{"head_dim": 32, "d_mlp": 1280, "activation": "squared_relu", "qk_norm": true, "init_std_up": 0.0748, "lr": 0.00157, "weight_decay": 0.06, "decay_fraction": 0.731, "decay_shape": "linear", "batch_tokens": [32768, 65536], "steps": 12366}
Each number is 500 + 25 x the weight over the matrix's rms, rounded and kept within 0 to 999. Layers, rows and columns count from 0. Numbers have three digits each.

# layer 3 attention value, 320x320, rms 0.102, rows 92-127, columns 160-239
471458501476522485494446500491532504476506481518541530528489492488491500486490486506505545501480502493501482487475512484486503525503518531497521513502502477486512498503496546490455469509503479501474499504477499490491524533546473503480521532
440489457493497463521513476548468486475508499484553517486512506500493501476473563500467508454490480561475513516487496536504508473507519526551502583488503478507455557480512545568523464520506493507525513502548501491517486523541472484506508509
526520457490491477521555502525562487481540507493461531507522544535548500528531541447521492485471505529514434472455547486474508519518472533517539474510516510584472483525486491467501489543508539537514527549511498482494469458517522503441485468
502496508502534488488544488507508534478497474454530543473518518511524506535510460506548480478522501466496498495551538444503487544466463527532500523492448509549479450458504465498478512498489456517470485513514454516507485497491497523525494490
509501461451497447451508499530540493521475506508540491470504499480461496461534511508489502462531491519463550512508568466477522474485466505554479463491471477511496500451508455470466538465482476470472455450509504548494499465514495484443514502
541516487478569475478543449566503508517533494505478514489481517516518493498444515510524498523504471501487491515525475521495522512539497498510470473512531491517500495557516585515471511515528490454519518510523515491479513468545461493471493473
504463518499508539545520485510452466527536479473484476507497476494493506511475479451540494475444491473538462491435490509525493554507476496432513534506535552555518471507492521466479511512501450464504467523489534503499498462474495507501533477
530493515500474476479544478549488496477519496489565497484434537450536503536541514509526507507515506536502470524472502517507509521496519484490427482460537474481453510497523482468472504538506558495521508482521534536481495481527467464498498523
544502482504525513505533502467438508559514506528439489518463492463465501546476526547494507482488545486476437547488554473544534493504522543515503449465504508510528495490498463526474469508503528445485486475502504487501529476507525503491503516
535521486529474506522476518469544551501512486549491529542468473444441501480502538531478506468484503544517459503468487492521495492539506485499534489545507503501515494511491483545499528511497487447523523493474474509466517476472503535512486520
552512533502421467539505496438472501533523536460494527508503497476490499527491524474472520501535461504454447504467500528490571507480461485488488501497559484476518476501497546453523461497508495545490518547483492528498562469513493472540540518
472504505518478545538478492471520479520465505493504486469497460477557501561468517507509466531529503498546447522476474545490486517531514523495562480502475495513507513465516508556546495512522483490496523529524495501474484554498470444482484526
503472469519544542471485478449549504492509504499496515490533476505526495527527534458397499438467499481502528537516525534510431495513539497504496522530516509479558485497488542524505494506470475451505461510491561552493516460499492460491508531
511525459500484529528527513497501508425536533502536480510535495453532502462537491475486465483423526514538545531485496516488424505502503474471541464491518478458515542524498474504504563523500426553486494562484544487492528519535520475467501499
549492512505480528502472509495448490528482563439495484419479493489526502520538483509507539510551453462466556474492467474456547513490496511463540433524526501540553510467499441514510467495500490484515525490519508495494527482513466499466515534
517495469492520530499412529485452512531491474521497497476504482503506500445498516540531543535492482492515497475539524523531487521476441470470508496489527535539505510511515549548502495515525458530455512546510533508495503477501535515549484551
522503458473527525522474557547524503454481548499511456453526490493513494468496521520547523525495489505536519499516512497490544493516550504502522468508512467498546509480493522481473466479495519515506499502501503481467526547535438519514463514
471479500487549503488452498494520466529504506530489544505448515511538496509538506497473480486485500479508472472441501537504493450488563492464516539474523486499525502500496501439521522553502515446517504567509534501480566468483483453530482513
531500475502502462472471501470498544452520521485486518535483478538526504499457479496488502468467484509501474487490460452515464481492534487500492519505457514500456481495490487505506518530500451482496503543495535509499490498544517549523537478
523491519495466498497494500470509530474510510541464543484457567551514507504471493483536466446509512487533531478520523505517479482539502470540493519518481477446567460526499523488451539427533488532486490553524497524460494522458459488487505484
481480541482481451516530484499525504517529498526546458497544534513539503490477448564514463550471472488468490502514505505481491502532490544471496505493485515471514498505513458483441541453505509555504484534480476498530467542490538477530504535
486510462501497536460448499484547452483539439491507543518509473490504501487522513520470509541519488465480541498500562508512428502515509534453515539492484463499429474478492510527481563536498424451509480503469473463474502517485483471539474480
461502478479538473500515531487497533536525482447478500530464461532502507532465535466485468527515489540511522472480499470466490486490500454493525491528469494494544529473509460469519474454522456452495503553511525555497509475531528529513515510
512500550491533441460472511494471496546485465488445505466510506508503499468560530526503483518500548506478465511478473515546436493530530523522451456472516481491517496519486532518565503499502460510494535499461456527487495474526485487437471521
506514480469425537436468513479517533537504512528476505499473572547479498517497527445486449502537504477466547513499521456468461496461551522519515450523543508489507537532501503545520430484501493542537447484507489505508508469571495449503514452
507464495475505483476498515504491495490476502509507493494500477484494545510515524521481535513511471524485509486508492488503512468479490518488512481499500483490509500521482520502489506517497512492485480513520520475521517498492515512498465502
530482474492537489482531499502506489449490498515510534511537470485472500520510542518443480530492527514498456517489503446522536537500524465479469489508483490497486485476488474483548455485479526547483470485540536562469491480509516555526510484
495481504465528490530521421479489540481480447539488462495490511517454504466455497500542557514495549506531509496552493545471473514543547514524497551564516488505499439485509488496545444489504484484514489502471504483550518505569490496478502504
504514495508472530519547538575442490458519474483505555506522537523447502508483531532482500513519494546481533545521501541547504468480542488504532471516492468460502521507493529440567544521494513462477489502469547476522452517535475476479509530
488515504523491502522477459542532504524533505494530485471460470443491494560518492489462539491462499503500500524504512469521512512540483505500461517550508527468567571475504535524460549536508494468496455517513456532491468497485520515486484486
509522518493530495473496516512526479503481505498470450496509510498540495457491520511446529518556497530538543482526531512491571487541526525483481477465431523482529486525500469491492525529501512513503529455500468461514543450489509503537508471
426513502503513427520536514486528540434507450539513508540481472529481504532511485527481501443475533469484530499556464525513534489481498508546502555517462485517525506485494493529499532460506496467491534514486449493508483462520460504496506505
503485462505515503440486451517441521596481486495510514453508454508529498467483473518469493524469511488515526484536485506475475509508453479496481495477536499524524543502515560519558444541482513500501451527485465513480467524552496478481492513
493504488469482546496472525513564498565512481509509489548530536503539507513528529496562502469527491524543525456496509498510472465503556442512513508501481500477493499447509447494545456495514474467555475522547488491475449454519509525524520437
519500554491523543546521495415525476509479486510536538479467488486523503486529457546474503461514495518508520519446467460527454489458531456485529509519514474545455468531496526525534434522519473460546538463470498421475480464469485460547496543
470479518504492519562501539522483544500484483472509483511490492474551504517492496529503448499523464548452523522515467508462497489543504497462487469505498534495514472523517532460515511531488464501492538543486473528509516484525506465496541469
# layer 3 attention output (transposed), 320x320, rms 0.0948, rows 92-127, columns 160-239
487454513468516493490475488506523517487505494506518512533508499506509536487478494487504546485495495455500483466473501483482501536512512525502519524493517477495505491520430532519496483518509484513452511513480492512523499527530504473495499518
453486438514514476529483446510485491486479463498519507492504523494505490468463541491461524469469486527472504504481497539497514499512525546561506540518524489506466553482493554566509468509500507501535528450561493496482495518515488483504512486
512517498481497449527535529547551476491534519496490503504538554562523513524520529474510510499460511552507435492452527495475504561507470527510512473537502549550473489534467471478529504529508560529535503521494493437513477461519508511476491474
501495508502509494488545516509509504478521498465540534488504518541524485531503439524553504462518497487497497479536536453493461540460443524533514537485463494517454462483519452523477525501488487507446480515527461500518464505491498517523480504
509506459457466458444513481554522510520480495491532511432514508506476515454549515507498492498516490518446529516519576477475502493495471504540495458505453465514497463433466430494454535469483501492478451469521478556491491451507481494479545490
540502456475554480483561459534523502502553511480486538497488527512532450499442494501509511511470463498482478519519454524486495541540501504511476458523530487511517489534524573513451496510523515446522523501537514468490497509536479505451513466
483487510495520541535511479490459464518534486500470471486490494475493556492482514459550486502448481447512449500478511523523496561491466490460514544505528541546517470515449511464493506499499477476512457513487530504487488470464493502514538456
518490549505472478480547476526508505492499481469554496485459509458522481526542488501506485511509512532482469517489499533486499506506507483487410491464556485492444531507539502470469512541488541498508504459558513521452496479512491468495480493
530519459504518544512541517478440527552503505520464489509459502448463510544483528552500527520492542532466465577505538502518535495507502564519496464453512544520520461498505457526446440502506518470487473478475488487500518467521526485481519501
524512513533477508532471529467555542493536500549509505534453479461414522487493552518485512447467515553532460517467494479517498491515505477516508487519502509514504493508482464588506573527503500428513521507470477499442524435503509536540494537
539531536497438482550512494462462476526519534480482535520512501456470507513501539482471510495557428483445472491478522534483569509474451496508490521524574490487506479499491533467550466521515492567480514564460520525485571460517487501539541520
484503517517473543529473496481495464519478483498494492472503457485586504562450537489517452532533515481543440522473474518506477507513532524477569478518488487525499522455512496564532489531532481488516543525528486512486465549531473465499483531
498465477485519548496488473455542512476497523475504516476510471508533497537515538476398494439464508477488523560523526532536432491507516513507498510506507488464526501495487532513488482507493475454522454505473539551480504450478466490499546508
502508461523439549536547501507482493430551518483545488488519488429522510452534497466484434477441534484543530518506507522464414477507481470452535464481502495472502504510529479527504536511493449570476507542489553472514541511541511489466495481
550502495497484493476466507501455487543479574451508490440455487505524513494547461494497538532553474443488546466464471472460550533465492509454583452505541480521547541458511446498516458510506461473513519509504491520482509503524474510475522538
503500458464518512519417498487486516519484493518505504486513496502497504435499514521529518529500461483507519476562529509534471530460447471460507492498523526526514496504515545563475493516526481520471527571502556519488519499521523532562494545
508567468462537553504474543557544478462496558486507481450531516492514488479494520526531494516453514499534540470533512506481534492516539477467537472517502480479540512482529518464490464477476540508495503483516491469434511533525422523521456502
483500494493524479469459466496510452531559517513495521512444519530538504501536469493463491511464529476513479476446475533501487470517564510473534541508539488500526507511501497447518505541519491438508488567527519488499563475485472479531490514
526498491510492459476479495470510540476495495488477496539452488528504533491461500492507494453453486527515459504485488485502467475500509486519501504507487519488438472510488494485508512510481441523498513539508543507513478497532494537523578490
510487503488465492522514495471535528457512531537457550491465570531508535532465506499511450458496490502548537456548496481506468481506453489542513530529472475464552452537494527476453531437523486547471493545515510516465507513468449508493517460
488476535497496497509525495516495488519552498525541476507538521493544460511495456575492475542490490496441506496502504491495493523522483543472504505503495498470501494503540472463439562466499524576537492517479483491546471543516538480555497563
454510501514510530483472502482553478473544454477513556507497491496496521479544533528478504547528478465472540509492553495530416495523481532472528555501500452487430487479509495553500560569503442451500460509473470436479468507486515484532469468
465538453446545475477528532471500527524548490455459498544472454516497508504475532474458477540495470553529517467486487454496474467483507459495519493529474468481561528450524464447507481473525455453480462554549502519498537487525526544499525518
508512531482522429444493517492477453530483465485467526493530507516524500471544523560508488515506532498480495506483492525540447500526499524509466453485515457505530477512481527499558520520495457490510533494486443530451478485532474494425472494
497519479463443533446465513503531543557525525503476496508509565528476484517496511444495453492563499490456541523517495480443486489460534508489492485528534491493492521577497500545512447505521500532543451467533472508490481464590473451518519466
497485481471490486493486503493503513492502514508491512479483483494506624512492512511482523508518458536502516503498507507519497469471491508485508494506509491502508496479376524493481499481495493500504476511505499484525515497508491526494485499
498459480471504470481504512535509471422488500477492523521528458471480505512501524513483480529510489536481468489490480436548517525462520462477485477504499475510481500486508486497545469515489516552509491490526524555480524462494518568535517478
490493546428522517506507433487483534508483477514493450482496511526446485471439498498526562534497554518528513471563495546464458537506559501537522581558497478467511455471526487506566453495475507464507471525437480479530511507544510499491497506
509536484533458522501528553573434520469523474483539534502491524524440510486494525523488516515543506542488513562507510518561497455457548467521529475508488461461487523480488526449568530514495523488495491496450560463539482531522473475464522524
515493484497466521524471443547501529509543496462511497469479503474520520555478514489468530507467500482501498516475500474520501521532499518499470526522490524490550559461492531527468562553536465468499479519505479563487495481489480500500479494
509499492483519508503495516521518478514468511489484465495506521485561508459490521503444499523550509528546515449535551514505563489546550499475484484471413507496533466515497467506486499520504537529504511465480488478528519459493501530525507465
413492479516529440498533497485565527453495428542502523545486503498472525532516468517461500469488505491472531508540462512504524516487479510539535557524456472492511473519485505540497528452503520474487521493503461470511481441526456503498504501
503481449516497526449490445493440531599481510511499513471485422495542518465469491551484496514479496501505537492520506536461458517500436480501469491468517477536535527537509568503551417524508512510511462510519478519466447521560490457479462487
511498505478485562518479505516556506574508477498513522543525538518523501510519506500555495487513518536555517446503521505517476468510575483514540494486473504476504513444524436486549453506492470467572474517564470493475472446501519510504510435
517500532495525560564530485437480469497494484516521550462468480471487509491542449550490499466498489514508539504442464469509473480443561457485510513517503489533492441523508546519510452515521458458544520476471471421482476465462488446535518565
476499537507489538560486539530490527523496490488499502525482504480538516498495489535488440500550461544463496534513484512464497488534511483485506460538500530513525448523532522469500515510515472510498531527495464514529505458531496486494557495
# layer 3 attention query, 320x320, rms 0.0968, rows 96-146, columns 160-239
500500500500500498499500500500501500500501499500498498499501500500500500500500500499499500499499500500501501500500499501501499499500501500501501500500500501500500501500500501500500499501501499500500500500499500500500500499500501499499500500
500501500500501498499500501501500500500499499500499500500500500500499500500500500499501500500499500500500500501500500501501501499500499500500500501500501501501500500499501500500501500500501500500499499500499500500500500500499500500499500499
499499503503501494498499500499501502501497498498496501501501499501500496497499498499501499502500499498500501504499498501500503502499499499502503504500501503501501500498500499498500500498501501500500500498496503499497500498502499499499500500
501502503503501496499499499500502502500499499502497503501500498499498498499500499500500500501496498500501500500500498500501500499499499498502500501500501504501500500498503499500502500501501498499501500499498501500496499497500499501497502500
502501502493493530509487493512486496484515508503511508486501505512499524520498500501493498490481489509488509475507502497493490504512503517510508490497512483510512494507508499502491500505513489488511498504508478503514496512487493524519488497
499490486501494507498519487495483492507509514495521490501488514509514520528521511500503515508513498501506495484497513487506491490511508500485494480500497477493503502499489498511500487497500511496503494509520499504522501510487518489504488497
508490497487482539510476484522494499482513501505515507483496511521504531522502496488495500488495495516482519480519506495499495512508497512508510500489514479514516493513504497508483505510504487480503494501520468506511500511484482525518495501
488487487505499487496520488476500486526498494488516486502506508509515524521519535511507516525510507492511495482494520486510496497505511495487468486511507455486499514500480484510495467498495512488497499523512509497519475515492530478494481500
484487486525505453459505478461526491551498487482484478487526506505490510512537524520533507529520508492532477506515529480531501506521485459505447506518521471487471538464501487501500447505495507487488492533489518476498477501506509465476488516
486500497499513473499523503483481508511485518499492500514507504475491478499511510523507497519487524489504500509472489519496512496474514520487481493518490512490488490502482487512503498489505512514490515512491510500495497494508500486489500477
543510501495503510514525477497466486495474485510498530506505474510518525517506497503504514503499496502510506490469499485530482469479504499505494512488503486497505485484498516510489501494503505498522484491521502509469491501515525490497470499
459546473502501500478521512484485471499537490513474485500476489508503493495471491516494494460500491501484483496504511496484501496521510480503507501498490483493488518493544504455513511490507510512547515484466524510494518502509499518501520517
476481475482498509491468517466475517490526518486521503483507472500505517489516491498491520490535511520497486481498489474497469503528526500517537504503542489485503507518492514512513503486457530465526518480524505519493487481511505529458497481
516522519492492516490501512503476484504516508474496464503466492510522536531506515499505473494525492488487518481517488517491485497498504521528500496484526506492477520525504514507490542508490496515542519483468522491524481506482495515479473478
511486484512521518497516489492479475502500525496473495493453507490527480491456511480497479514494503531526522494506501500514513469509463521513490471535492484492476529492455467478498501527501501501513505502473489507528476529513510496481488497
499495476441470513492506517507487478497495525516523482474489527524510540512501491494470500512520526485485510474489506510503496472495475522486468499495531449483463526528476492503515489503511495490518527517545499514506500529511491514516462487
506479449513495561454453493440513501450497530526458486415462515552531507581517479525530494536515507518483507468480454546506513459509513483546435488504526483481525544487476519510518433473515500462492478517480480422525495522457471519541537442
449440484556434494506478503515522465495465504475453508569525588495482502547469471501501538462548474481465508481524431474457519474467480457467482501490484456480517460528479487483434468484494520485503504524480495530509392463476497530516529538
504444440474472510504473486488453475543460520455470484498503441498511508475445555501478448506473464512447440515532507491480465448506512486514536527509488451564468486494507579469482459533476488486511501489484470547462495525510477487468484556
542505485494516546515449501515501476450473501559566518474478462480533477463493515456550510519449439477464469464493481533495460525530487436475471515496543493449510537530512529495476467500509542483513419517511494454418437444511467503509449456
425522455525523517451454541459460503574494495473548513528514465550477494444469485472529518484486483463512528518515499489474566516441480475512504514487500532474530461542514418501462528527525514500441549489507526493534525469468481478478513492
466514498495488501536434487480486448499487515568460495505504499488505491518513513445516472501469516486522443471470510495457513457470537483536505523508497451468456505440501453492462498498455574505491466513517494490519544478531439467457493568
502492577533567515477499532492455502521542554571455561484500458452456490521529505489521490477468483485502492463491505452500507465487514441453500536497509423471505475526506478449485474485509529483486534519507531483528529517519487539490509506
449524469440476510511505480488469500425527483466490451508501465510520490507545495516590467537455562499466495466518469489491475515490509491506473471484508521433516437492479497549559493516506500486481477552513431524515466458519518492508521479
507497487544482510513506467458524538548507480539523500491445509513499522466481538553531529507530567479454523419483514501496507505505461488458499539465498528490461508508523558473507498493510440525557494444533489465552499529501455479488470505
502496520484524556461454509523506542500532477455484487441549552500492497503492513556419493453498513480508513491520485537580528402460396513521471531522463535480555525572489467513519516519471550451527468533478497465514549556504451520544525484
534493523516497547548531474519533502466478483431485503513511502461528514497479483509496519525491518430480526525543440413493519531523543535495435536478490484536575494464482519438504531520472541479496471506483507415508513556514512546439488556
540527533479493548600507499507434521584499477486524507487535465444450510447534495559533439476514491521499451479503499453505572567504508510484468454484480525501483540439503518571534465481477496477494508483494501493488483535481492508485495454
464508491498429491489480577480506527517507455520470497486477548508511491515500522508527460466531519503523496488545454471552520462486504493564524520476495471510518506509485553511494468476479452491443472512464457584561514469475496551508490510
498492507507506489481507500545445477556501524527548394495500453526476502519516509433493570511510548482541532445533542483533445552465513479507458483489540531461497504511490505517444534492498527468549472501493553468506501515553460466534503507
523481472552512529552573478477553484480500491435542503494547547549518490520435437523509471480454496543494456456489471554463465458486522510485511490495485435503503462482510499491498464514492521564487484538512504506471473569516502522440490503
532477471483508505514503464456492509511461545531517466453557566439491498433569474550489507470490462556533507486551530475478474479476488460486530498541474515514463488465503512447460490520459466463470555493536488478496546493521484475526523503
508510492488487493523492504505509502491495501493499503507498507500503502501491502481490506478496495481515502500497506489493486511501497491500486492512498495484497503500499516505527518503502494501491506501503506506510505510490494501516486495
498509507500475493500504506486508502485499519498489507516505501512488499488496507491498497492507493504499506499505485495501493513512499502521509470500495507489495498495502499499498504505503490497490525504495508505500507510501502503505496488
542511481483490498538482519497506490477477508510489511518523509490508500498471489470494495483508501484523513501465503502507487520490474480509477465501499500488509499499495508479528523504494492526481550478501504482493486486504490500504511490
485517509521463505498501531506537512476501513511496529515505501513483496461499505496480510497464497493517507479523495491504507549515482504510502481506511496510488509496505483501504506485513479485479535521489512490493493494507484505505505503
485489485480523486491512458519491495540493499472501476473480487498484515519509471516504502511518511486483506499431488523497482461475530469478488502501499526498472511496509532524515502510498508513490472492502511505528505537478510499511497484
540502458473489500533488506490510493500486518497476505504524492495491507524466468486518484483530511457516510530449500519494476489477457444501452449485478544481493504489508525477537527487482514514474541459492487478519492512506489508487516471
502489530512502533517490529480488499466508480525512521523516517497535479482512543511495503491490493540519497522597527463501535537539494546514529510504503447500545479518472480475450492484506492474529506492537492515497507464525473524477495515
480500522515519499483493493510500497518506494508517506500479500514526515491520518511488509508509473523485495470493513481489504492518497536511512528503532466499500501502492481523478478491491482488510466535515490506490483522492514474521477510
480519504501506462481500508512529506530490494501494499473475466508486525528490465491504502515532468467488505485428475533520474479467486472510470509503516533516448518476514500541544510486482490532465468515480506477508472528477545463530482503
496493495500495499502521490512476513486509498495494498523504490474483485483474491503468501492480516499487501468493461526482500491485521493500511481493462521512489486512502498496510506524536511497500529503484497509505511476492505520502513526
486504512530488470505530499514525512510523503459485476475491510512473472509503509519508483509474491475511504517512503492491504517492531475533492472472474506531488531480566519480510491509520500491493494491465503470511464470473514486494516502
518485506538514491502514495495529504507490497512515496508515490507480477507483480501485492480489498480499502506510483512484508529481521497503508502499476524534510478528496505493483516493536489514459500512497496473503512491497491493489540502
501481475440490541501499503514491505502504513509495474511481511502518552496517503486460505520482516495485534490482510487491528504507525520492495470485517479512507515516516523481522495526495495503516524487517498525502507537502488506527488472
516501490479500518486482496505507497491454488531475522501496465499538525494503495506510505510470503531492503492476487514508520464482470520496485487512497514519471496486463479525531502494520467490518489495524492510485532518523503508503488483
499502512536494505494494479515486507517521530484506487503470512508509484495501528490491504499504500505526498501519536468493491519510509469516537485490497463514479537489509508479503490504526516488516483482460504508499461464487510509467496509
489483511459489490478465503510473518488491480494493520482509503484531547506533491501483503489511514495489517472509490472538500470498479515490503504489508460485491504490473503526516480496493486503503502487531497517511501498526489488496455506
459476519498499475432491451437446506489476534444499539539493558498474484519460465510496511488515446528499504489503478486509486496550535434525553512485502535530502479463514505503463491472475468550551510506553527472470516514473460489469535535
503483502490477496512516505506433507509536479502489494489484512463452499533520477515557538479494522489550535509482504511537508534519531466479486525521501458493521465537533510499468463503516504518520493544504506491492516532494460536524481478
475492463500477511491486496532520515507528477497521535522496419456494506522529480543504518506537495495463500521540516492490457500472568440494523490517504475521536524513497488516527512508508501496487524533538521528558521496459551506495494438
# layer 3 attention key, 320x320, rms 0.0979, rows 96-145, columns 160-239
500500500501499500500499500500500501500500500501500500500499501500500500500501500499500499501500500501500500500500500499500500501500500500500500500500500500501500500500500499500499500500500500500500499501500500500499500499500501500500501499
499501499501500501501500500500499500501501500500500499500501500500500500500500500500500500501500500501499499501500499500500501501500501501499500501500499501500500500501500500500500501501499501500500499500500500500500500500501500500501499500
502501497501500500501501500501502500502501501501500499500500499500500500500501502501498499500500503502501499499500502500500500499498500499499498499500500500499500500500499498500501501497499497501501499502500498501500500499500500497499501500
501500500498501499500500502499502497499500501499501499502502499497502501499502503500501501501499501500497499501502500501502502500500499499501499497501500498501499502499498501502500500501499503499497499497502501498500501501501501500502499502
500499506504502498510494506509497499500503486489504501489496492499509494511489494499502490493497502497508510490499501499487511512510511504501504508511488500482515491508512497483501506507513486515508519493489498520501511505492502504498521500
497489485510511511496514503511494504499511498510493489495500500520491496500495495509484483503514501498497507505482493493483489509491508500490501505497515498496511475508503497485499512495502498518513502518485491504497494509508502493501515489
497492504518515513510503514502494501506511503503496485493492496509493492515491495508490479499498503500496514506473499494485503512501506501491509498505502500496529478502509509478501518492507490525516512501487491515499501509498502493502523491
498499486497505499472526481498515500512500502510497492503511498512500505477509515510483501525516492502499483503499495496502479504494489500515488498491532499518466497512492492520493487488493513489502482528511499473494480480521496508494479499
513507514470489485470518466498513494493465488500516517522517506507521513465509538497483525528518497506492480486510505504507479505486491483523474504486519494518465525502477477532508482495496510478489471498534516461489483473519498501490462517
507506471519474501497494493504493507513506508511511523495504511493494492512501481500519498489497506509515485510511497494510495491511489490515500510504491494506494500499500505516495481505501502492481502509484505511501517509504506490497501492
512508494469483471488500509516474519518526514503479508447520483503500479503492435509496448505474500499520521498488485506506507481479460484464483506501516484478506494514485507530487500531507494482528501526512471530464498536495500485488514488
504511527498501509521483506479480495460501500482472525506489461500496482509468489469518506492458464501492525485506497495531509511500491485514528520495460549485524505491479490504523519498501495511526514478511521516479494492469513503506492514
463488490485501496466509533504469522474515484478511488468509477510499505493496489506484511509531494505491482487486478485497504529519545494495516517504562504492493499509495490491513511503487499461529518472535521510453475515516480520474498484
506481484518491477523460474501498490528495540514521489493514495502492488526525471462531478503521494482507481498522467494491470485486525525514512498501535515482511527544497517514524516485479534457488528491454485509517477500473507503488512498
489470501517509481495498477511506497514513489492467489495492478514512478468478488489522496503520503506511503486504480470476476500510484516494520485546475500474521495471495502508513501508482496507510505525469499538512522478463567457504544513
493483470487458490521486468496475551499516531525534481479505506480513448516482470451451509499504495511528559513519479539477511464485484480513521490464539478480491521517462472545513513526486500511507505534497493567488492491501526541508519512
512488460523486553456460490431510513442481527514460488431469521550529503570522489534523503534517493506487515462481460540497516462503522493545444500497520480478536538487485530499519423473523502464487480527484494426518493510475467520527540446
449449475556444505505476501530518455494465504474457511565536576495472499550460471502497532456551470480464518490503431475464517463477472465468483498488494460485514458526485475470428467485498519490513500532485494527498401459485491528532520541
492446444470469511500482506492457474548464523462468484504502445492503500462443544506473442515473456499442457514528491499485470445499509492506538528521487455570468486493509572463487459531480481497516495477475471547461489517501477481472484551
530499473493514552511451505507508463456469500565561513467466466475534481464498521452543509537461443467464469455501488533496464524534486433476470518497545498442504543538504535496484463501506536481514422508515489454429443459511473497505451449
432523450532529526451447535460462489572494499470546519521514465552477500447467492460528522474485483475518524520519510492456554516435472474518500509487500525464535461539515422500454523538536508500434551488507517497538526480471484477484503488
465522491485494509537444481489485446491495517570462489501503504491493492522509502444510465496459523496519443472474516495461516452472533481526510529518491455462451511447497455497462497505447577516488467516521506494523552475526437465455486556
511502575532574522470501530499450497515542562568459562488504454458462494528534502495528496477465486481500496464475504457510503453488511446454504540501513423471496475523509482442476483488508531487488532517510530482508532510521471544494506498
466524452446465519520511475484480510429522477470510456500512462508522479506553508511588468541459553504464479461511472487483477508500492500511480477470506515422521426500473510535560495509503495473486471560509431530517474448519521495518513493
516505485545491505501497461462510543550505473542518499499460492511502526459484552552529535506531575484466517433465510510500506507511464493458481542470495515486461504510536564459516498495515439523557488459535497469542506531515455476481474525
513498513490527549460458503526510541508529477458495494443548543499496491492508523563427496460503510481508502485509494535576522405458397522519472536531453528469565532573498473513513527514470562451524463545468492474516546561521454516540528490
538494521514503537554524481509527503460475484417481508515511504464533515505480489492496521524497503436494516519532437412497507532531530541510432527474485478525570488472492528418495530514469538475503473509485500414504513547528524546444488563
549528515495498554596514512508441516582497477485528509492537456434441513450533495566531429478515500519506446482500501452507560562500501518486452460486474528500478538440510517564534465487471507472495515483497507494472482533482475505487497452
472511499485415494497478570480499534509510458514478499483487552513510493523507521519528466459531522500519497477545453480541522464489504494558521531472502458503516505513490556510492471479478456479439452514465464579561514473477499559507487507
493502507506508487483506513543445482552502527518548405499509455516472498516506511438493557512512537480544533440522534489535450545460505491509462477484539543454495502502497519502442527492506516469555472507496552462499506505555455472540503509
528481471550515534544577481477550477482505500440543504491552550547523493524428426521514460472460492540496468449493468552462465458484517513486514490488486434513501462476511499492499461514490521563486493544507503514462473568504502522436482492
527478467482522508519506468462489506513467544539511467453545562432496500429566465541487503469487456558539510496550528461484466483474479453485531496539462508510455486468496505449453496523456463482474565492532488485497546496524497475525522506
495496506501499510506504514491503499492488503497503494504500494509499493500507504497497505499496498503491495491508499500502509498507499505490506499497495505511499501502497510503498502503495496503500502500499507502492504494507505508492505499
504501479494504508503506497516491505510518493502506504495510506507504512503508493515495508502494518499507496505470522492499488503500501501505501489494500508498499504506501490505506515500496504510503497503489486497509515512516500500508513492
516497481501501500495522476522483509507520490488511489501514514511499527511531495512484511511531527498494494510476506488501493509498507505517512500498505488502502500501502482518514521484481509510500500508484462489515504533522511487508505488
517503506496500504501513487508486502506518499474506495499494507500500520503508490499496501494498515504480516514487483487502504495479494498524484508509500482491495505495500499501504510488501499511488500488500486495519510507487518492516487483
502499484493491511508526483509509510511495513493517473490502514511501521514523511494462504512527514513488495534491506495502501512487506513513503485495512489503500478509510486510521522490486503506506487508498481482513505515518515477503488485
522507510480460499489531471518504498488498511470536471505495500506520536480518522513476500499508538497477507522492505472517499490492487500540493519506511465504483501502506494507495518462493494517486471494530501494524519503500506481508460488
464491487525558500505463524498488492514512494526450533495510518486457462514474466498543510498474470501514492487491505524490500507527537489457502465492479533486521502497505518490495482543516520483528521493465478514472494509493498497511559497
490482502474486501512519491496505502499483511485520488496502510512493515509509522485466517517514507519516505541502507506483489500482520503509498490484513500506504484525514502510518504509497496508486497515518485487514514505502498497503484498
524492502453445490505532502503508513486491500459541471501486482515546533492538552488436514532538511507494505514491482485499507501452476509554494526490539466511485506530505476521516513457481476530473488502540530473542500521505533495486439507
496518483544497499519470526520487495498494519515502533502504518492505449508508456497530468480465499486512507463496512506517519505538481486472496519505474511515539515484505518490481477508488511472534508462465502535481480494508479498495554474
514498491519489509514468491450530461514476503495481514475484522497478515498479498505540508491460485493520519497524509488513509507503499483483475503503449521487518512494483534525507482513506515512477503478446483502525508510502507520505473492
525506479502506536533510486497525482496498496519525487485489550539477521490477515533485481514471510482504504505446517520516521504482502489480483491511475512538512484503504506505511483485505522535461475479491489484525505520505482498540480479
474473492478496526516492494475501503513488512505496491482497492496500504517512513452457515521510497503508545512492479495484518489484508503520516489461522492478490500520497500518502515515476520495496529531487479534529507521488493530500526508
517519540487490467523507541488487516504479495506502520546490460490532466511513494452491488500463488501512539491503482495494515500465482496499495523478508464475511503483519515497475500485512476512518510507508531530500517488493531494483511512
473477502488498498466499499503482468540500505498495517475518510491450526498489480536532514483496509483496489529520494491489489513536529507477501463504485519517505524482493512496531504516478519498496466514505458471479480494472513482497451474
464497510484454472496490506498469519480469525472513497494495508512544465498544489474482489507508481508539530483548495494519535490497476476525507517449544479470469497512519525519483482518482476480519500503530519508503463460511501510467511526
471478510504516482431494458448439495515480523445507558530501564492470495510460465514494513479516467518507481490497487477511487491535543418531539514491500525522503479458514508506453487490461461555538508515553526461479517518470456504461542547
489480492508472490514512516513457505506528487505495504475477500457454485529520480510561539476505513476546540512477509492560523557503524463469457507521514446501514468521515500501460476521515479516527491545499508485504521512492462528526481468